Each number is 500 + 40 x the weight over its row's rms, rounded and kept within 0 to 999. Layers, rows and columns count from 0. Numbers have three digits each. The size before them is the row's rms in percent of the matrix's.

# layer 5 MLP up, 896x224, rms 0.353, rows 565-593, columns 0-111
104:516572501538550500532490567483540432540512424481539542493493615556539510472494543518473466541580479514558563523456495521491502557491496506545510513485600590515527462567485451436498470488503466487491480459481446445504473546488525427492518479423466447493485448378487463479467602496533532545541495518453456496497553479563443552480565519445
107:525435467538477469560554536521486509426446469503463493480545535497519485424541497458484502520562527493507472571474544442590562516470488507479555428474428456480558517506506515562542552469523491514465464503548523515492487536521455478471487513467428455582428529457524455445459511492549523477466476533542541509510502580535458431502511548559
099:531498443469508521444502497512484447464439499497419502552540514458483545490499532495455449466463532510437534451521530573457420476512451525516529519523536518562529511472457523502559466541523494519434560510495448487463560475486469510461473537485491510530477547489490486599512468524515486515401435507519539505534473449499487512461545511487
110:493518600499379451584521514484443518467539493484509486506487502492516525512576505559474516489552472483485582514535596485524434530489518514516509498561517494452513551457485454550573459527498526551515559556553450459436512642524476490465498498501510473471552480425561531431507403498483539541443443467502511485429450467440500458504529516510
097:510485516502488460530521456523509488567468460478501588494459430483460465529486494514497573533512463524435529475470493500496514456495516458556503452547476543500472471538512421450513524423461501501480575530490465564458492519474465496516470541490498540508494552571531514505485491500502535566486603418453553504560468545539473412559568535522
087:443530480504546478497483521499500590493480513515454498539527498485452538469521549497497487477474574430511547499472490472519490558534490517439461534517465484535557517464452506532418528516533538548417537546484470446476492527526512480615530513543461521502466513541485533453518472490485514488514457504463518552535437487519424510526428526523
096:501486566453500521484461575525530493574499517526502546509485530554451486549459489568484544524492514620484480506484487491491525581518558544474489546432506448484477542589512512531554480580530502444452475493506545470534509499583544472535516382546519530482517497547470529377463466577478452511500530511456380455511451489520460516495513457513
093:474494498533452510464533487504454590521483516552417503531484519535526504441533467515429543538466538450445508512493458489479464480513507519465559537471438528551457461508501481515533530421512450440477494531451502569575492542550460435382496478510517471466345474527514531469566506477539493552488390493550462472482543564489467567493511481486
101:492531565520560515555543525492441528464609442424505467515485481494460546482506524529442523525463489460493570505542465504459522517470610465536557549441484497523439523434429477522528535486406473494512486526572510530489548381451545510528448456538503501490470537499474489495534567489449563466552427554509468580505515447575452473573469491464
095:472487477559475422462484551490514464524516506448524483488487463373454549505468463499518545512508495520452489549487571532540485492498426501518441464463398535554511507485445534462502519531472498569524462492465473466597467496599500490473492491503474540452515561472531551446489532459515565570445443504456479509476475471550531474561522501511
104:454450472455529542525482555492547443468541530514526423561443493556573471557525529495492449525498541512432430428529476523473480519417525537476570471536442501575441455461532503552505559503476557434494555500506540468454488523437492495518575561500456376481545525468492509558530581515534517482480525499545477486515449487495497518577476447487
101:523456502567454494482567546524524443577509555446531555439470482620491451494508514502482488481436384475507445419448443467495479540448548533509521485460454503547514467485477547527541556551449527546553483477546537500472484485541520501564520532492407466497494482479478375494485458482540529494512469439430429527496512496440430498567556505489
098:475495431539431484544457436486466562488508515481457500552452455516541468480483488501497443467545516446525492528588585513546515437536444406566527564519536445506447439479520529454430457447548530433521561462506529524490487502510515556520476509474529522472436507446494538498507553462462464492482402470498508448490537526468525485563593535554
108:500479522515379549548492536529555591468448482453497549449459451508499601500451522504503473489560457551482527531471465534458431497530471554480451502524549503547493500453451545482470477458506550473498508546490466518497436491478525409567483512509408474404520524449540545549498439509427526484532504509499499511454498516484415479478520470467
107:552540516448539587577535468484499544533487460484478454481513557514534544515536395483495497459522541452557527502476497532477553553500537489475493566442497561481475492458491538451453507525473573450609506419506568543495513405466454423526457425552490521485427446456489560469502483560509420510583509496556463491532549479516512558418517437472
106:499396513453500465471588485500520499468468465544522491471528497553506523458463548507525538523465508487497535489420499499485432477469523530536562440500477529530505488518451497446505531442510534557487584410522528504448528459440489519496439544429486439477537473522591484575412489549492481508450460493530496503447522469566479501535582495490
104:460457579443481518516535464547487471492547419481481525475518494537396476462522510520495464525523510489525545523575527582526455504468471532457559486450499493475544478491476524475527548542509421531491479477535536518432482562493501416438452483518417443471533540441498512542491470438425524511505518523561526486511469489543538557495529480448
105:504572507416520467482500543472533492578554516529496437563470556498481467506485485528443515527495544562525506588435603495595509477525568514476440545480494525440463517562572539500527555532434459508481595485496483420513519506521436476551506492446421486455484528506475529490538499475516532490488582458497536506564540554518496514513450462511
093:507494431491528557461510546457526500389536435488479529464490446487511558518488516508453481527491390452468472558536529500498448524473475582482483455572534482497492448494486516530495555417513519448473484435515462440499476478456568402483533514524549539520494528500492529484420439575480494510428491439505427516517530509510436425507553481523
097:484491440454496550566465515518522536552541469475455439467474476519523493412467449519439493541513491506465537450437531429513573534460528459487560519439481511405536483476508501560451483427444524470509468511550560519445476519518494524484430514417478405538432540479487506451517495510516489427540418500551501498509531504524523486438485456493
108:464466460534540484510515528580457482505522451531498468563509560497491509485499558513492549489573496467477450474446528522457500456608522430479462494457543525528539422437566497479499477456470493427550525515507554585488443514451477543528492574486510558506561502497531560553534504554520458522473517614496469477461554465528442502485500464484
089:508531462567514564436498521464431566462540507501535518535475516463478493523493555465484546497487570501552527473457503509482512469502569492476494526518497518495535585539477416463483481543503517525452549527532509494461510580543454512551516473474515462606457526453459564449450482496513564459437474546438506433521523479502496589555431506477
107:538552587478479481447550480500502532366462486561512487424492533490498524532537590489533487446491498496507525446521451460504473590529498455544566484502493571464518490514535454542542520458482473541451467544479529548443502503530402504507416473450481491513508572451506466548535431449490486500491462556481445439464502493590484479519424449533
092:434487533539523510465532445576578422489517536520515492505529438520501515579425522544499517535482505545491488412517511493503531506575475533467501484501418494416529475539514468548480560442495553552444460511496543521538514562519542567523478545555441500504514519536475477489431438468497523561443478503452524453462556534523490518401495532499
098:486447520562480523495465439499514480563571454574467535467416494472535467574496456520491536521448521508478450559506472461483445503526566527517526512588488481492445491466523432506464530500490500524498473559437486477449508471496505504477532473432508496459460516518573519449522539521438476446452499469497453517526535494538476412511481488599
095:538473505454475518530517494461515487434500536479460484497521529430492515482481547499655500437522443480517493404512539511529539550472453442452439440480565493503507535506507543511490536540523530523457524454494482521545504500475500546486479510504451505506448470549477531503428502560501459508519484511534590538540458488441484492550453479499
095:455466564500543453544460522533511514527394491481475529449528578551503471478480492552456496499487499424522529503521521439515494477479554525475530537558479524583527512507592540476506470547471498483382497465498495536444499475539509518426472487553550493491535433487479508438490523468571478521567544506569512541455473512518494469526364503451
097:486509526487527490465503535462508479506493495509497535414505586513624517550582465466524562545492396501496492534542460500436468507513429494471523442426530481444508535476510510470427477495515500501467569510504536516431503563419507506496561524519545538513585534512542501487441557564521494541572489476536523570532511533545454516479418459450
098:517583568466499513528482483461507468521482420502556448519517423501411426523538538566441564507506560512452615510492480475423489529487470513510448479523496544516518419539434561469499422479511488478584527434510500549450551542455454485484488467555492527500542497519527414532497483481538527525491508520493535582459522473495451430538551503465
# layer 5 MLP down (transposed), 896x224, rms 0.164, rows 565-593, columns 0-111
096:502529488538545498453517532425487506588508428505468535551437549531512519507467495495464518573412460471534522514415495532524474468519392510503512448470553519423467456516521442475481498481448545485573463561481437512562573547481527458547541532491490512510477459484558525535535522512533542521542446524389546470538479493530446425470582592559
104:537480466451425481494513454567508526516495523474535538507420421498534541458501553514482528546479482454456580592436559512499539541468461496546598482536514467551532525568492514505589471498557523489483480510549427455546483508458511507460422508494491501537552508485496464544504491500522508509548556577491501470497554499452531473435510493635
108:464526470488493579487504494475483500513460547520527437486496555496584561471413540439492527521573522498515497505562535548464396481529523560511500551553535507445448497527492537522549511525565481465552509520465549616472419444468511471504509559546458553505460499507505475423532561511461412505501542482519439473485450445492536519543453432483
105:569536494518482474436506500528526517467537518486469496519496490545543601563451452454467506475560493484556487502491535460564522439519462406528504585554460509477435563484477482553551508523444513483491551467559506526457468515462483563450497523502440538492508483460468456509510419476572476507489527476412446447484500465458506507521419536534
105:484567472575491491627537492550475435503539481492508454472416453531453530447534517473424531513578491576506550407466501511488495470536601408467454490492486482471499514524461526508501462478508457539577504521501457453456466507463539461500504519542553517500484496511440481516534498536493437510538635510593539574526458553453525500534503416432
075:467482520470407543451520497470455519487515535413527505483501555474468417514486567462493537478480496464521540512455492548476512519461492466550517489536523488461456538572405498454639434475568570509480530434512494479508529467560529500522493453478483487450535503504450475507596477495443552524561597458524452508480641547495549500511425477496
091:542478492546415480506546464485581430472532518461468465487529461553524496527529488524563565490434469455447492502524445464444493456568524496494483559475416457481532526533470503496489560534430523433496493516544443556511476503515482509499494525542463514401451496432464471584521548480474507556396528544506473514526539513453443545480499467473
095:503414417460477497533506563477460499442469517419569469515537458547462524509511488509576447476503467579510521538485505482542512556484472555459486566466530429520538527543474550510494538504514532523485438454486494536466474547498517411520511544518524522492575472526457488518582532478515518492542445473532496528469598492507529516489437491511
104:444477383510476494522480577447501508472561494431480541537549523487447453529529439497554484454510496477477565457442480510514460491509487508459482499468403476528453560480578441525448449477476445529527603493521559514545499524510548522548530550452572519419487530443502488466492525460595513550529453420467584528485500453498497468564537543502
103:499527537511541489473509484476494574614533498522501498493497498531612473448493588462460461447488462478522500445489509488454482455582585533462522490522528507475510542518479464515490477553497474507469495471463493531534488426468518548461545518485533576539428587475470552479493557467561476478469455513586518482488454436481441515519482503527
092:532472471521460509506462532536573436469454482530502517580474484486512505444526525455410537532495493470481537499472499527480557465579483456454441476485489499491472463475417556467503501483543514465511455529442541458385528436525513420375492510478466471472498510521466519530590491504487503464553510502534456504451557472544481517523508394522
100:580447510456514500543515482529476486550505452522461443578417517491456464539496527507537433490518550509488488492516494479512507529507457454532503607495520394472433477479434481469496521484480493555422515540490455535592521536556479481566525491493590576451510542479486519506467525452555523476497492475497471457510626468524441489515479522503
098:476482513522534405519468456562432549545479562477521594550456521496469461497520560552441409543516529477493513509529464524514481541479528564478497518485574528545500439477540551435540453455595555504567534478491490493461472506477464491465452549475457496515488558477541578503463468521495491490519467547603569378483558467483549502565581459507
096:522510434432514546502461552465396550462550472472485541449459561496515511528554544466541500501470530511529504486481545463483473448491469540555474507426477493497491479493489443520511483442577552504524451527449491506590501542580495478555526498466460448432523460446450425499521446549483502543520417471451490525502572494521555494486507494502
094:529514459475432573574441455423509480474497456491513480484505542616506508473534549505396448518542546489565495518477442535535502472498579516481462492453518480480414553482495494531522510497423469495466479415443564547472417532545476570460428513473517509487472458534443525432534562498487472543488518519518555526496439552476513521507453484514
105:461552491523477457481557500516520513495475505481440514494463541560495485462581518476493501467453495548574484546458528520580448499491504443496491492542596539418511547494545455555495590453473542464453435491549506458527489521466447510457496526506430414480477491516379497472536541536548538434468511465450494524450508523521451498506472497498
103:515478503503502508493479457424473521476539492427519524516498509536482439558479493472525492486543469528479537502528526496524556480473502479466499522479471540479488478446535511507513493499528495528556464506477503510558459529576497537465523563449494477491546399444479519568584520454474539450529539572530463537527525440604486501563448547508
103:514502458531486495527543482532529576530458418553378460470538535554429524454502456555525450429501518515438504441496475502518527521501537498460495508502498508469507527418536468465556435504421494488497519495542520427527515463545522524484529579467425408504518547476483550469480506471424512436497536457528525507499563470547546502520439504493
091:556486509470505486583519475544530493526477512506521452499456521529452492505504501528510500509481527497473543495496484461510484553500511497526517486449497468461525521499472525502488487497509488456470500509517493547446446484553491537570477552432445621468575543513514473435537490500438486535516489522537518515542513525479504512475431516498
099:415457449501468509507462506414470572529508492537553419488514470493495464349494467537532487545525518508455540433483523478476539468395490464522552494559461564504463505546456511453507504496524494483392455439526521539557514514546564499444519491529539525512533495495502481499575439483473586540484478466466476531441540521465511533406533538495
101:519449513430475509556530476531451501528552474460489552414585497491456493510487510484488543462507468495468525510451604502477541502411470561485469464487505482541496552516485480436535503507495542502539475524503438547570483535577450469517561480479469553418528536559485463490541498510425592518557391466450512553534558541456539534402480456521
096:516468443446533435521507520532518532486555499468509464454469545500525551572463500528569474582482545479496497508489521514520509594476495571512491552495469501452519527473518421513481521482509524458541469509521473483454530490549616519432535558472474546507566439439495438493476502539517500498512482538462454565530459499446521427459509537512
100:554486466506478481381511455509502532500502509511512462529463557581503446555505558536515449501536463506522526534520405564521533524454514529499491449460490456528476495455553529518464513546463510554526467549460543489476574543501539541429485502557478466507499460505543570535529469505468420463544484477483463517505486459478533514454522433441
108:511534474488533511480399499568535503448474550440472559531504479468469512592502536508468504509562476482489463458509444552459484427555562556535460454445482488523485502537583477512503472484548517555464546481517522618419473449470481544511433501498492476468442479522499564443473457464502491517523402477528639571509499551513433431458437505519
094:441552464511537470530530571480551478521514469522448495496460536466441551517482528426579467453449461457581557493484506527532532573492448510497520431478481412515443508451512498548513450478512501562495498512468561427573515561486522527497503464525473550532490510598397467509485423516489531504527511479433491497492581553494566503555522504473
095:527558452473471477504478469489456513516525437546464497551441459516531451517505525486511467528455482488522523418491454582513526576510472450482582504428476474526540492464523530481467492565494482492434496503480540535472509449506513451516535518483540526474509498512380524546478488454510538480529496509481488514500516450358548523543506516477
090:480437442430463477491409413516475532529520540475445491510477531506538407524495524551488556464615469584532493515491449431502486509522517482453486484469443456503536535471489432496527462508508466462548425488483461521478518461578448514482515582510531514428501470519453434535602488503492523493515521502499501513509545501529452516562522546424
099:517456531549539559460507458467523563491497463528451515454500540501501512572492425504535468505470425488504524519464471532463488480525506482508487496522512532510532483492466457471570539525510447517425493479509525416461487487521491433616521508555554462441470496534509479477482468514502511487559545465453536485497544553458456563461550521499
102:606506551554512438501478478507421528455557582483508464519403446567487484494486467512493515458577531555525453501591539544503465512468518507548479481520512494530542487442508493518579422521523484530516511505542481518492520469500481428518446573536467523473560528522421523489500457505469514533564555530503493458575489557420495516531481467523